{
  "n_layer": 15,
  "d_model": 320,
  "n_head": 5,
  "n_kv_head": 5,
  "head_dim": 64,
  "d_mlp": 640,
  "vocab_size": 2433,
  "activation": "geglu",
  "norm": "rmsnorm",
  "norm_place": "pre",
  "norm_eps": 1e-05,
  "positions": "rope",
  "rope_base": 9810.0,
  "rope_fraction": 1.0,
  "qk_norm": false,
  "attn_scale": 0.125,
  "bias": "none",
  "tie_embeddings": true,
  "parallel_block": false,
  "init": "uniform",
  "init_std_qkv": 0.0386,
  "init_std_o": 0.0,
  "init_std_up": 0.0386,
  "init_std_down": 0.0,
  "optimizer": "soap_variant",
  "lr": 0.00237,
  "beta1": 0.95,
  "beta2": 0.99,
  "weight_decay": 0.16,
  "lr_head": 0.0104,
  "grad_clip": 1.0,
  "warmup_steps": 200,
  "schedule": "wsd",
  "decay_fraction": 0.878,
  "decay_shape": "cos",
  "final_lr_fraction": 0.0,
  "batch_tokens": 262144,
  "seq_len": 256,
  "doc_mask": true,
  "train_tokens": 989500000,
  "steps": 3775,
  "dataset": "wikipedia_en"
}
Each number is 500 + 25 x the weight over its row's rms, rounded and kept within 0 to 999. Layers, rows and columns count from 0. Numbers have three digits each. The size before them is the row's rms in percent of the matrix's.

# down: layer 11 MLP down (transposed), 640x320, rms 0.0701, rows 454-482, columns 0-159
# gate: layer 11 MLP gate, 640x320, rms 0.0805, rows 455-482, columns 0-159
# up: layer 11 MLP up, 640x320, rms 0.0854, rows 455-482, columns 0-159
down454 100:537503455540539505482505417513515500521494523502497486497469443508472494473540491443526457555479485491519431470511484520489533475465527509499476494487513494516492515503503510480475505463532479531472517493543495464486508495479546503498494480508523511517562499529510492554472482540534499526536489515519508530524508496530518504492496472451516532509505522475474494517512495468478483488519525507533520495535491488544504507577476478550514558490489479452452551493478512467453515472484549
gate455 097:505476452488492516515499496494481463487473471475493486530509511506459511495499519519516530457500504508494490567492475507494518506472517510511496496480471480473512511496506521501513471495481495489460502489460521551520511488490550530470507445472508473469542488509481514439452492454490511528507496516530421502477500532496460508506513505518519481557518505546509452472486545459513499502499470515535502531485501499516488471499471511506532454505490547500476478530465494484508457525445520
up455 091:506484498515490461549504463453515473493478487446490509492522500497475486480554535500538499494521478474505480508519516521505510502495516490530525507454559499488531429499495527471534470505485460495481493491498510491544495453474473496491521498504443507536483491515484477469498516484474481513499520547443546538510472459507532483465499501522506538507514517546504480500475557538502463498476474535496524522523487454525518536514475502526520433482515485496527490522513504461519499509457535
down455 102:509518505536500536465534541500503494504496508552515488477456492537492492482527441498479496510498506503517509477493490456496450538529497515435542460492480501507518504510509502500478522505490509471494515495546470467449501517496485501436509512479524527525482481501471480534482503522470491498511477512523524467483534491495455482504489500531465476462477506472493470548548474483499510462473513528486550520504498523493485485511493479490496533552526453517525477543501503521493481504501504
gate456 097:533511534528554513512485505537502517543509474503480527478536511527546519486472514508530556531485480478504497499508519512494485551512535505501464504457468497470504501519482498496486508536514474515527483495498530522497529489494479467486471560512531511500489499493528493520494508509520511467474540513530507511542491507488484449507499557472504491502484500497503468474492569470490457501510526526461511499480536481515478460501482524447472493465546501463451511500528477498530430485464484
up456 099:499512518521487485495509528513485487511486505551497504511500479475513494518547480488492511504508525516518524501474492484505527481481523503527518574511501471494509506512519530548515499450466472494506518503498535501511498485522476498494525515487480530499461490512476502482516536495500524456444494489495526487545536513501481494481515479444518462533491513504563510518481505525474485528465534490535515500485511507467475526482505494488463521536502561516481524523512530533544528491511484
down456 098:466515464567509499561496494528530510482500523500526470472519498497475537494521458507485503510521502499508511519523475495537522486515426497459509541527537484517528522501497523519505458520440478532513502470539501507518487500491529511473488499511497550509466492531472493525510488517561472512525469516487496537457516520510493463500469499496482531492494531481510501511509461514483516482540495494520498480510457496448471502510529534495532465502472479488488470489486461507531506497493520
gate457 102:436509488550495516479518478529491481514441539476437548478558461489529494451460484502499513532510543521524514523513515513506544490476499518484501479497541473480490485550447507480483522534535473492510515490503481509510490479529481485492492481516494517501501474507467505537480477489471497530534479499552479481470514540505503507534467480495508555545503459481498493523512512521511529468518528500554488449480506503539472522551478490501504485531508508480491524493516465524514496498506540
up457 101:499517477480501478521497489487478537533547497538513508487482507556477501447498545471488539485508492444485503494456485491512502540500515495500541490535484496520483507500488479529516476512498503466516488434538506549467488492496474457497503481492498464470542484532468500484502481453529477481460487503493502452506519466481473519508522495509476546496503522508455461462534484552455488498488476492528494542452472468551547483494493516491503527494498482508503487467495513516506501481491500
down457 094:510485520514505499473521411495466537484502482482503500498494471535529504482496539507486520497488529501533470489480471512557516512469500500514519499532476544470527520494480483443511556476543524492516501452456480449503456547493522477551510519507517510513486477490483501488479484527504535521515541508513512466508509508491544458498518486496520462493523481476519517490485547509520525491518487526517539524508509488488537458490524518529531505497535522468517470517469462513471547477491507
gate458 099:526535497500469457475532513523489548479517524515496467465472460471511456501509490468491481491492554500498486473491496515505539544524476457500528488539467469528485507514496521536521516469468427478520507558490512494482492477495497520513455521503513531537527541493467523531484519490501492502496502504523513480498544504483443504500470512481510485467509492512505505518493509528536500485449501536502528532505486486498498486547506517516505484504500476516511491488539525518511518498507502
up458 100:493482516488556506540527493495476488499495515490468484518466568517532472544522474507490525520502507521479524496470512511473506490506482538498484518503503501500516496514495482482527505512484544510473529483551500486518527492544491511473485519489476477493530486539534489493517548505516468511492492467460452505509511489496453539482507518538438511506536439541489477518449476502494505515523459476511439470536506586475496508519527510497500498475436565543463473492503506533529516503542485
down458 093:476522552520478490493458446512484538526506506487502493484462527531529488498513498493499493488532515477527490527504496477491512522514482504484501448538490534506541496517522520490460471529491514478538500500469508472495468522486492489550484473527516496516502495496499449492513491485458563527440528489465524529496503481496548494532505503493513478524525543525501492470511496484569551482530505481525541507460525487534496544516503507503510527481505464430514527509488536486485503526459458
gate459 096:524419473517553523493534502524510531469515482477459492517541468505488486503523504494528499503515546480502505481538458499454506518496497463498540474446495472533505493508544509472509508515518500486516477486488513506469513527503489528497480461498500504512487491534544525522487501507472511493507504490509502462514503527500516476547469486483525494478498505508496497517490463475444463507510489489506514474508491469511474518542484474472524489476480504524488537505531511511465525504508500
up459 100:471514545487507507437525505525495515517468511496480494535537495503533500473538568501506530486495503515524465519508517516461475481503493567511461510465495512538521532469531506492464517520465517493529485512505448467481521477476469487534487444515521470459491503459506512524494523493481522501549513473515499513516474501514544490497450514477495502509536494491505519512479497512453510529538501511477515491535539465528505514540516538498512465490520501570516507470500512525505497481498514
down459 096:501463510491485467485462450478493496509467487469469474520523542526496514446477491479482534509544489526488475520455471505512519467514496511529487523483483513507528480469483484497479526481512489518537474519481506454493513539514509506487521500501500482478512543514496487469488525505488498503477459449479491488483498506473457473498486484504507482527505546494538495488519488469457484514542553471480466543518517512516497489492513485526460506504550476484525530503500520484522486499485551
gate460 102:483459476474511482466489484519523470506488517528476508506549478510444528517563524451499506477493488460513516536484491493486494487481508475535490495507485464490463505507482527505488505516481480509477472483504492499475481479480514490558455501501513500499515522500499486500519484508531542495525453532529491501488485505502524469488429456490506491504549502476516498521511560499516514469425535520491508486483477519510452496484518500501467537503533487533510492462562520540487504523518522
up460 099:536473534482518540439458453505500484496487537529477524477475494516461508488527506486544536462521496447508538510501556508498547495484474454510508489478505519520490545495461513472507538464450498506497543526496491535540476482481504448551489515498522507494480523508500535511514489486525478512494464552518476538477485551516495523515518462502496499478522487447519498510502464479534530440476484520507500497490491480475500519511516526511513455473483541503520487467517456500515529465524466
down460 106:472507512511484510493448481522495511501517521508509518477538565511501504514505500473502502501455527497480520451478504502485502531508523519491508525485503458499522464502523463490524488531512495501502498485534505485486520537502512506512493524508507505503500490488496541525525479499519527497497512513518475481517477494490451481491473543496529534462485517528494487486481494544484482530502470434497565485507524518530501513488436503497468528507479514505458511510549458481507523488522498
gate461 100:511493520494504520493516508534484471495495473510476435497451489472533500478520549472501496521474470494501577534477479522522492512503491494512487471501464540495497525487481524516500475467497515471485530511543549508529551506490492495482499453479514510485500533498486478502470543502484498530456499531514520505520458490531450496444499507514456479479523481523467488456559507498471543474497475451527495493505532460521504487501535520490457512453534539468486475529501479537495459483485485
up461 101:482472511503504471545500479500486536474490473487529507492478515492530516493513472505484545529513477536535518480462458447494463536533520497466503541515485505542483497503540510482496503501480486536474532503507497527521510529512460465561556501453482500444490498478493487469497516527530528456455494508505529501512495542542466516485494497472490467521508498504497541510467485541505523476524519486465504498474483530496495478471480506479477548506522497449538500494480522485506472465496486
down461 101:510516498478467488494532485456516498523511541485483507475515509515487531516478512524503532484487472471458505514507549550498484533509529519482508529500490502541520540496512519458493492515499505475490489498494533484489488536517493486434503511500522526525550543476513498464509501501480470444499533495534482539446538495531481493523492496535554458451548525485456466513511517489461481497499504484475556505477487509540490514513531487456475484474503499532478431491514473507514501481491466
gate462 105:500497474491488510521474479480549517509523500559498519505508464522495506482505467547499529471477466506477486514499503507517470484465509563501495461543504518507559497489538521473495486517535495518499546525520485499507528518487476456470469515478482503535467482483485466524508495457547514478485530502536475459488467529479501536516517494494478527501456521474516467467491481505535481510475499468480518441508521486496475505473498516457489500462488500540509462473469474517461491475505474
up462 102:472499500500476496462504472478543499491482521530533530525519450497486489455487492473499438490511501493490499493470506484546505454540515515480506479447512540500533497458496539521493494496515509500484530511504449504526528489554515462524485492504472455526478480496492457472519499522543496509490538534527527498517501482490491473511555503488483486469465488481521507531516488484508466495490471513481485502467496478480482488478446473479478530513475485469479486487506497462492528480506542
down462 109:499455488495512492508520475536496538506564514473467505444517544467548546511516507512488559549501555496495496511483539517442502507451502496521474488514529492546513505470488495523491474499473533489536527502509516474491502510498486451482506497476506519478497482517534454511461484474513510499527491495479487466539458487514543531473483485508459518505534481513503456479487534490461498494491504503483527505496518501468493461475493497468495527511515513504527478514515496475517446529499442
gate463 100:475514505486514497518512524522558520520483488502513499475530499485576477447554478495502491469499486509507483515497460494500476512474501492489471483494477472553499521503542529514520511467501514516488548477506512495481534473507507459494470487476522537490453491457487483528487515503522493409498533463498503523518487492529515509516527538529525470469475509480532501516513476460486482518478513509489500511494465516520543471472493470491554461468493482519508485489518516469559482507499510
up463 091:474527526516500509506474483484485513488420507511533468516512541535498497508514459480527503551452514544509510501518505496490472507483492500530499488496491500504512518510495464539493484478474495536503509471476451469511521509525492509474479484474510467500519505523514489506476503489527515473443506535558459482470453523554490462475524513487514486510494491479509453468475503481472476515487462474511536485491551522483493500493543459503507487485487460473502518489456452483507495488569444
down463 088:511465525470507495542481438521516474543505511466515482463488471493515472529504514502497534466504530445515489514503536487470515506499532471500490473471493477531491521511521481495516489511475469518521516493474538524553502480521502494517502499485504521449499461498448510488481494448534466487485493526452486529488509466506520529505518513479533493495510481530482486502512507487486482497492464501488459481472492485473453473484500532504530472502517495484479567520525569464525517449488500
gate464 096:504471441510505447460543486481495511463489503459498498466494549510504462565491502485469482469517494500481539516523548501484498472515515511539500555470522537502521532510451522524525499464493512526512529501481490497514539503542449503483507491522533535527510521515524494454504495501515509515501470496492496528476517487504501480468508482468547499510497508489533482484508524482525486548452543460493508485512461482464512476511511503460497509512487509455453500499496522496449492518522466
up464 089:507488444547495454465448503546509483499503506524523496487510516494466487504466492522458542535493527480481555493466493473502514489480460510525516495457503518494517487470548525504513484499496435505499564507513466501467522538531501470524544483519509513532516474506493512526468507506506494519491511453475507540578511438497521504549518519485466494508504510549492486497475510494458522479511486545514515462466574487457504461484539487529499491458518514484491514517506508571472547506551497
down464 089:499525538485508546457512505520497518529497474500521496487498495461475494450526502535528441512480469494482496501513448523475512547511437500473540520479512506479500512492475432502452481473515504486534513498520461521503475470483497451488494474476522509517505504507514459483491481497509469501444491535527514454523525526483493494487548518529533535495481521494527508551527492467538502511471502512490442511533516500536499498537491501530512479521434490486547496498538476497494470487502526
gate465 100:506485504537477489460472519508493501507553527529454499497495490467555497478482481530504489507486488516455476518521492518526498512487504524495506466514498487501505516498495479477500472523482479448537481485502503445482479479471489511486481501530493554478567487542492464514499508500486453508508517526511518546508479533549542523497489479499510507498476517480496506468483551522476520535503490457538479431505453497521509495526478508498489496461526553505528502450489510534504478535473539
up465 105:449487451479497527456478452497518517471492504502465483508530519479473542511527492473460504483463527523509440448500486503488488527477524492494488534531499489509493529520486526465513505498468489543497517490454498515542489480461498513459494507491465462547476447529448527509488480531501485503508537453498496458545449541463506487533528507540530489527482491468532508504471531487514501504495532510515522506509500497505522542550515484495545493453483511507495496506472523458484490475520499
down465 100:489524516523517494513493510555486519505507463511490522519515486506493478466515515488532479525490435499553542493493515462521481489477521435471514436505505492523481490501444519468552509494510487526517514491497487483465543431496525516510517527508490515442508487487481518547517529479494522520519485512475512521499471499511510488496475539489520512487492535518459485520528485498549514509512494491498494491529493494492483454504554484505471530486506490514499475466501524501506495496543487
gate466 100:467505526525450458488513426536488478527488490522473481508519451529495552522476506488537503462497507522502517514506487516498473484516509472489503497474501465485489482500464492508479504473518532493507494509517527513516496483518541476490494517517481467482529505497526476514469547504495507500523527510536517542483492508467453481484479472548531515518420490511556498532492496491503500527513531482496544485493454499483552488503521488477506422436481527468521460505474473505520525523489478
up466 103:471494477478464508484510497479464530507530511533504547513512454487492511507508475544551492460528515549484486547517487506559498498498442555524468521530550488445439541504504459517529508528532515461479522494512504494518483492488481483492501446503522505537524529500519491537529537446531468500503460498494478512508493501456532501497487491503502500509509447515505490493490500495507503530458500484463473550535496541469500512514515483461514500518467502504511524520499525486506526504510530
down466 104:549511436479543508502498442496473500469486516565538506461511512512493502514477485530543472505507506468458487550503493514527539479535503467487518495504486445491487497509525515471517479477488539510502520496486485564500502503484467456505503479511540487563499486506539492536504442516506483450542476506487511483501478479456468551488496528531510487484462505507529486517484486498477544517516485503459531490528475545473511482499522560463535520507500536526473510532490493509537505528505507
gate467 112:497469482533467530504504480459538515527491496498509532512531484510493521517477497512486503515483489510491482515492531489512492529487468497515517460495509512539486502474506547500455478508541487488528541497459501490539474481506536517507482491548515473480512533518488533493460473468511509499492492507523517460496458506478522499461477487500525456472480537485520533492498491477535513545481532497537479474498463519492476554514521486485450490551473510502540516484504531466489504474454520
up467 108:494508469518510503456494546502487479508522505518501492471539495504486487458503472457530522488482523527478529503475496495512553480474529539477446475444499480466481491505504512503564491456498512515465489525534525491477525499537485537436487536482446495509492509543553466488449551521507457475516506527506529503496541508510511487500559505483487489498486483515531479498553513525488528451482463464498505495461538517498491505451457494466502526498513477508528509479505501512511458497491471
down467 093:496486518471522521481537480562531499463505507514517496454442519519506450531489492480493512487515524500518507479489521493515447518517507509488504496481486528502478502504470495512491539473500459502463507492513464590505505484506491484490476500497479522526517513482495536544494475566499521482502500529495492479519534502478514499487519520509469512500510503563507520471474498495465493527497569488482479510527503538496555460514531489486534553521509512511493562498552527506509442510516554
gate468 103:499490530516484500468518474510549494526476491505516506524515535524498474478496499484472456530532456486504459480516523494479508494468469465469492468507466490550516530490515493482485471500512543466492529490512515468488555491457514467483482496523479461515520457472483491517514478465534493503501448513545490559493506525479502499470450480471521534520503522508496499443473519476496529491476529491470467486507550479499491473471524478462510441525449505548516473512486513491470487521521507
up468 101:504485510501494505557487440511508477496487519496499503533538540502507462545528453495491525480513492469442462472511467505488484491470490473526541540476476485489509482469524504489507507495437435524508501504467516527481498501499468496470507508550532501542517534503527494483500469467485511487494507490528498512473502508459513544522474480497562502500494451545504470553453520527521470531481485484508503473500520471501524517495510478504556451498509477519535510479526467481511547502539491
down468 102:470510469520486500526508519552528465538560511506497499471538506509516571515514510506538525490511481529553517480497477529432512508502468516520526493512493523456470512517518529524516545479486488502502492537518486511482524524526512471529494478490461489491499504522539478477514538491465512540508517511526507486531464518495451504504536532510508521493513491516488568524470492500483524502503450523490475504503500470490518529467469514519500488482496519468517544509499553537481480523498492
gate469 097:453464504536478510463496483503463490495526507472523543487486526505431494503457433486435485478529515498539492521480477494541535478458531505511467531500495525480482495478531471489510533539439512510494467487495475499472505485481539490540516484521471472495481509483481515498441482480505490515537494481512491511492458505513478540505526520505506504518457524495562493507537521496497541513463497469464488499453496510524505487493499515515515489463485521476499487534514512544487498503514516
up469 105:488516532502530494505510467516518496521476484453490524523516470526526503484472536473507511517508471502454487460497477508472508488483455465495509482515502515472469512506510518514495492530513531480507459490497559492514503520484522505507489498469543504448490557449516507509465496540501492547485503509457503494521477488484509471515500497506492546507507498505504503513470490522496549500542508510460550493505488513498531448538548507459509513514516534472539516483487534521479454529520498
down469 100:510492502477501492517492546473507476498456502508490533527466494495534498500517495538495513531482476516506525496517511494518520518507477490470483520512477504508515473494527537477495441535538525446498483444501505532516508489510523474489492488482495536499510505463510540496488532489482500497503487515524555527499529520453511468516554504556463514517520467492471479500523438476501504554495498535533503489522512440494508486495459476553493486468524550499509497508520500493500499511520476
gate470 097:548518524490532493497470522504504497515473463501525498470512503482478466509492512453460493549506487490510547465503469465480542536490523502479516466514514501470478509510469538459476499494470495470487492485500486465484498501506533475548521489521517532473512515531520485500519507519504488501516504496501482511480501516501558531527488520478541534490523485495501475515502518506475465527547497434486447511515549479533491536532478427509498471471535520495533531484523512480502509518509486
up470 098:520500520507511464481547450517451502499501458492498471470518549494526461503493521485472513525484542488517494470534467550486489527546511477459541515450534478531477486475461462518545474495506493478488477475507504472514470476556489522522526505472464516530507466487505516454482477445503532537529525534529510508544542513480488516489474501496472501520492473494496456470480515469514529476448532482498538495455487481504525490469502497466526523523471479485507464515471471519535496483492522
down470 101:483499460487517525514517416497546508455492499477534448487506471517487510492496503461484535499508485471514516504513520481527585537465486475500502470454489470462518504521513513512528500514515533459539510491493466547490492487493524491497560511507468475505466529521495465467493512496478526536530458488501480528480516466523518509474473478487486492527439509488545528509538478451504482506489474480536510524531515481572527502531501513509502538488546487496491477484510516505501533476492517
gate471 100:488488524458509447467551529546500502504524489541518479513541541442475512463518488525544515514459527505528479551469522489532484472485506475474499475480533474465499527523523469509518452518471522491533475467541560512483465541494481506509482458507472467471503489516524540489470460472501498498524499491465510510498557511507484492482486530490500474459471474539510497511491523513533508474506478497530516523499484539511491551494527521517501516512509516487493494510517481475495472518500514
up471 102:481499465519512489476493475572514489518492528553531525457477512517479458504504465519488506533484506494482515485460532504468442508491549475464520526500547503515532448551493464482479486495473509488468544428500526507503508543510501453490467525457444493473487527510500512510473509536499543556517529536503500466494515485525500500485507517530504468478496513547505509526522477546511499540510504510501505483493487516503518531540514549467471490520495492478508502521545475460516509513527507
down471 106:484511468513530496534503558512491492503518480463502529506509514499495537508484529510486498496473515476507525471461489490473464476523517479472484479486563517510484537534464484535510479486490457504525472523509525481477485443471470516455514464485454472447448476493487495515538452555499489516526492550479528479540507541525483474502523508510546518456496447497526521498471500470493552494515461519507465510531520507497480492449520478480521487512519568495482504510508510474490488460518471
gate472 102:533512535519497489503486458544512480495470451459523521473489439555474512482463490523556511465508486504475531506523519459506477486491451479466468487490491464504487441503502524514491504505514455486493471481527516467456471488469488484504502483504507522538529509524470520456480504519468476510531492523469530506461537521538501516509504475504518470471531562522527508493494469510503450522502497450445482488526489540480506523494529498459545522491487492497470490502483485502529486497513501
up472 100:547542533475546487519506492502456569486521463492485504490493494516465557504474457501484487489478487530510482460511430509538520503485548507495515459520531500501507499499510531488528499497521493474465475482539499479476518491495510530524512504532489521482507500486465491480556493492520522486509531498469527488520525518461515475508521535501516478526535531538515524512536518506497470485530477491491550478474454461570490525482498515492518522501511467469479481522494500505486505515501513
down472 102:499481530539458472520481492556502500499471508513540484511500490473515502501534461536467481486444475535463479501495469459520488472491526473498524491472515486494507514542496533488477511447506505473457487504497483501488524509531523518504521490532500521505533504495510544490512495517527477498451483500532490497512520455511465508506512460489526484515519479473533528522551482463478493481516496477470485487462433484425513522503506507529492498495468543516463497533498477472515490509520533
gate473 098:498519510505515506534549493511508511474541500480499510504527516513492519499458484446483503489492522530541505494471463482486474533512472518500499525445454494520516512512517510494491511494492460506524526533501528514545514492548485508480472467477512532535515500475474505502470481513490517500495498508489509554502532501514515462504524519449496530493549500486495500492549515457514486498485507498460505494505500503493504511495561458521525496512506471500497543501502517477529490543514552
up473 098:500469521516483479499470519534506484488489496499511533509499493501487513512507462543521533495528541455504497523528502510527460509470542525497511525503538463515507466527499520481488512512476455485488511494491494527503572494495458517525482484511535494469512439530462490527486487512496510529524447559553457476511532485451513523492503443526521498498488524453498468504491534512512499493524442475449495486474477508477510516460513493512473465518495499459510447542487503470512496520447451
down473 101:494472500489443527483531518508494523468502504491494497471507511492504516469484513517486510483530553516527526524476523488446516517527479470498485497493504559548463509464515497478500526510471517485495468497466487531514489484497480476522509477523501512506499491566568520496500522509506516520495525467553499513495490486486486496520509491539515532500519450540480492561468474473527498507501553474470510500520520532503550486499437520501490542467480519433484522495478492479438518534481508
gate474 101:524485469499526484490508482521482516489486506492545509509529466449507488501505458499516486472487490487497486532484529482495505514485488476424486538472466524505490546465506473451469487535494553514522546508487480488521471501464463518493512480449533478499500497514535554557468455499529521518529523456515449495468486512479483516528523452493502487490464519466491567526484479503507502506522488555511496499509493493492498504497463498498540472519527518489459526562468509511489499507481500
up474 092:467500546490485497502526484508479522553475474507553448464569448487520498498484535497483484485498492483504532523525463500502523455524500442491483463455500488528505522504494478524537505483470520510533497499509491467489512501488475542519489491524513481557483538463511504485491488502445502481493487493498452490580465492523525519469481513471532491537526494471484483477457504469482488506434487495512504498523515461497493513547509471511441488488486519504454469531532502511506501482450511
down474 100:486507507478455474519471532474497496498498480501448509512481495516475507492456523527499473540488484500478489515499537528489477489478470527551517462461487507531519535501496502513513499479509525538507478511489451473465500467510518476536476480518492533485511520504526492459513514542494469460501481487464532481456482466510455511474463506559496502532470589492480501482506539527536509495501551503488454511533499464487511472473485503493456510518484499492477488493535535522523532488518530
gate475 097:501461513471512513464517495507488511546456497500455488483545511530453445492490491456462505507505478494512516520523467514501508503500502489489501448465476507526464509442511518522495507509556473505535498484523503496511506506471493502528458494512504488428513515483506508467515488484479492523503495547518530508527487508513533509524515496486499440455500456461505479487517528502455498491519517467492506477509531513441489521509479512495464460512479463501492484494521497472472496498545486
up475 100:454517483515439531490518480508498532482524491568482501497483513486471493511436505474507483477503537464511483488520482485501533541491495530527502484478503493514542526499533485503511554468526484510473455533488543509464497534531523499494517479487495503536538515495506523547479453481458499525497516513523502511519512479566484513502551489513472493523508478505552501506468544493551448504497508491528483515512498484501511541490524483524491536516519489501489508445498491458461544536496496
down475 101:501492497488486453501488479519442477508476509510507515519495508517513522489514494464498543505476530508526518519497506504457516506500517538488489487484524485545484445468511513493504527501468535510525545507547504503463483486492493526554516462517497497543486470454452490488489507462533527525511482523480498502535491529453458490487501494485488460462481466488531540493467529489502513476529501504496486484484516509484524426508509541514484416534506533520470549507547487533521520506513501
gate476 098:501450493501504491492497494505500508486498514517508515478476502472531526528527480533436505520511487517488515538491472464457529539505460454515504476543517441484480523493522470538501507478488565506450493517458491496475512478478497502484455492512473492505544496492480475439491517485516496503526492490493504491520494518517544517498496502503503476494508496450498498517472520494489503532556534513517526473504520516522545555500504540489512482500492499551491519496500511543467485532482478
up476 101:500455496530473514509492518469494476520509513489526527481493481487461506501497510500533488449525515575446501565471485496498529547482511557513504486532499491487505523491501487466532539511536522429518497457507460494494481500487517458484504511490519498515477507495470467494486468517482464541528515498483462508525530522471498517460502477484494511522493474506547460500455526479482492540496548506479504508493492509488496473530439474498447454537504511511486488482448509528501478485524464
down476 100:532500465496464491505500524567496458462525550520461517507497502549481543523467530465474515507496512506481478491477518516519466487456493511465483532481493508510540468475514488523512542486458498514486539525470568494521455509486503555550516494496477528506470483540528486526443442476475474489492480486490494511452498484548470485475507525421505491495513485496465526476492501505478511534515529522548501489518484468491495492491488495502515441477530515517524472495514485508543491472481532
gate477 096:483521512493484520525507524523504502544446481510526490491487497488475503473527487530485500501455468482511491509517549530524457532505489492521493584512455509490460516460492496499493502484489511443494443492490475518485484506496510462557502473491473511496505504494527483501510527479490474508504502530453522523470469513520458483488502474507492499491477490500531497505489524514533535428528514505488487527496507499494489539512530473471505489494479528497509548456529522541516515527487469
up477 101:518531489476492547511509459488513516488471483489514513496480477497501525458494532530484483531528543509485488497550535511515551521525517513459487554538510485480515483495502447467511517491541468476561491489490498485504497528508491495511496501514495523512498503496552513460512444480516492535485507488496504488505482484449490495466521508494501475482525501464537495525476517503529502488510452554518461460484493502516523510488519483461515506521490526485499481507509499514521493519503480
down477 106:483499499538488524529475503482517468485472485452498492442515487529509511467489497544503508503441517496475491492518540507517487503493510472473490507505503524516521533501519530501537524504496539495500482523492486485466510510526501492535469449552502513490489454486530478528524494524501468468547559512474528502520487498512491454526439490521487469531476489496489528481551485522502506527530526573498498544509509500488514500496486467498525504545472505519474491480508539538493458492524512
gate478 101:512518526489536499522495458527492496452547501555475527543463494495496490522503493477536456489461503517466490516503490518522486495510490499475477474504482527486480497492502527498537505498527498505547501544514480519467493519509499505498482529516514539456511495488525515474507516547492448422442494511457508528489475456493488487519512491473488531468538515528479515518517526525506489475471526489489546492484463514519503431521513483512510510508484525515535489489522484506512554489508509
up478 105:483480563449474511460492500429487490505483523452536479456518518441525512483519489464558508512497493465512481515498442505488524482442564494488519488472491503493478496506520509521466516474510503496493527545549501476535490449502478511560508483512542519473503506544484500525461526495527472462537508501494505523495534515529491537516489506508482505456478494468520482486444511489524487457493539492471549484537492509478557529492479546482524501501526522507495526492491535502517518500465466
down478 106:486487493494480486455517485502530532530511533510496550466532496472509519507492533521493506543487514497501490453520534555459518533466485455505526523520466512514479507550501533485529511503516484497498506492486469498517458500512509499486531498464484464457475494490525541514509506498530569517469501503501493506489426517480508499541501509503485501505462522497507479490455510547526517475520515531459521540485475523514534524501493523477503492509489478482501474542499499444493511495452528
gate479 097:472527507487522471491467507460526509490533479508509520485450502477499501453509463507559501512487535527505517485484519523492487519502504509524498473540540497508486497522483522478452463502479492536494516451504476464490495470503503498429491545482508503492503489500508548541477477514534488525467479494462484513503438473465504563477514481534508516471490487527542469537527487523527475425506506477487475495492514527464511471446527484462501514490478493507434499522589474500486429508477489
up479 094:474503503525461493488471485488538487534513448505501528505522506445496501513516521520434484500497410509490500499497503518494493511479486557527446487543480477459507472508462494497463483493511540500486500519513527508436483477491506492472537537463467496530557495451491538498484481515521515499449506511509484484523493518496475473507493489487465464528491466540520506483483503506498466487475525538504475507493492512485477483489486531496487546497494510519481520517501498490466492488475511
down479 095:491524479490528508520498373501510443487505537474537555480527478509503505446504479482522479521501530521452496494503481471537497532479573453530502495554490532549486457503501512510499478509559493506487506533503514492461493479545516484483475517502524485485493467472494482479514522520508555521523475500480514509488544459463517512512488528488501502512508509519485501533498502493521475482462489441512473501486523500505473499507530537513511495500496530502465499509539473515519532518504461
gate480 102:488503518539520472499472489489473484526532486508495517446496431517466462518517531512455471494505502518471431467550498493477495504510500506553529504539531461458496520504473509507506516533504508466479508526523504426470483544487462516513513480505482516489535485482512500498483488521519520470481490498527518522490504490502505485498489500465514466477493522511521547509514529500521495470505525470496509529526462509501518505453457478483415480521508513454480462449547503547499430471480462
up480 114:517534499500479457467451459522438484537493455536464524465512471521465459485482549454481501559526481517451449490480458500529502491496473531523538468513519488511499525509476529506474524509510512474483481473544494445518496526484492460491504502495508493501505523541494520525494509509495453455495506487518487522493475501511468512504498496481517457525516497503514501520508526477494500535476461524533525513495518497552430495494516513468464454501524515478469491481548480526507518547486519
down480 103:545490534479557481522489507454482515501515480501468514508524490489507499524513485504520509495437515504504484487472518522484503486497522507498477536488507476498514521482478562520509467522497538505500480476512557486495504515495512473510512487469519491495530518464487499530464451540542474473536497506508487503496467513532477511457470502542481484497519491484502476505498510494490522478466468500538485485490513527521463514540463486472497525473548464513547504465498462509503495479530502
gate481 107:530483476492526475499455539493501503523448507500461536492496487528537485477518514466517503505467530519482474497454481502480515499533491505523474516442510512451464524463502558532475516488494517486501506510522454478542447512503506483493528528451452532480505466459458504482492480474528544469495537514524473513477529504520486505466492543477505474513514485495514525521532524507475526484496498484503540497472504485536534534498509485541516479508529512499508470492499521509502547480503538
up481 104:529510518493551507546476514461475491500560519494506487454479495514504477521475501463505524530524535511481530472485468471430538508534501532494502463530492492491499519506491503508481501477479485547426491481441491463471511513491489511529479527548489475482476517480538495512467533493523539491483483521487519508474511504544514496463489513494494492552505472500562495494499521493421490537502474511512499527501505516484484467491460496529534507480518526505535524462485507480526490492515528
down481 106:452474482508538489509488497458507482518537547501504468489459493477500486504521482459497518464495483537464483456541509499455512502444494497485534506489497496521494522466464496543522523515502519523501479458504499482522509490497501472509502493472495507472495493477498516501505523516547467475522478515466477526452525466486500436517509521490490487522492490497497468513580514452527466475508495488490515475482542463460523469506498480460480497493497491536527494469473480488478548499478500
gate482 106:494510551531527541558517481503482504555524471495477499498515482487482547523497479509472559514479476502495491556515443473440459503509503532470464528503473460489495456513505533488497504510487519515486468550518582530465480499470498526453482496487512501477510506472475492491502504462483476504530507443473486461484468527501539491487501483478532468508484502511477520485493464517529477490521496493476467516550530459528518520501464500508523520492478461485486515502473521499515514509504515
up482 106:482490512473475495524455500513454473516513492488493516524505485514495499471536469524487528545496444476455486509494478522450509526499521495463495529452490485508497506525496445495454504528485496520509493532460503489464485487505541479519523550490492519552525502468484503506451504503526498449496508495459495522510495482498482511518504511477493518483540498530510496466511470476508492492533510486521512505462451459538454495499431505508540529476507482509482534472494493486513495476491555
down482 104:524481435482522497581547425476504499507496502469511529485490494507498507482463485528476506470502530486508493545500502466457461488518479533529495504480535519487452481494481504485504472513515528464519490483473522535479515527502472499490501490483471495565492514472530519539510553519520457507498498500489552532480528472465497508453502486514502449587485477506485472538485518476477521513514524509536516482518500487491528507499506491499515518483475522458502455472479487481515534483507470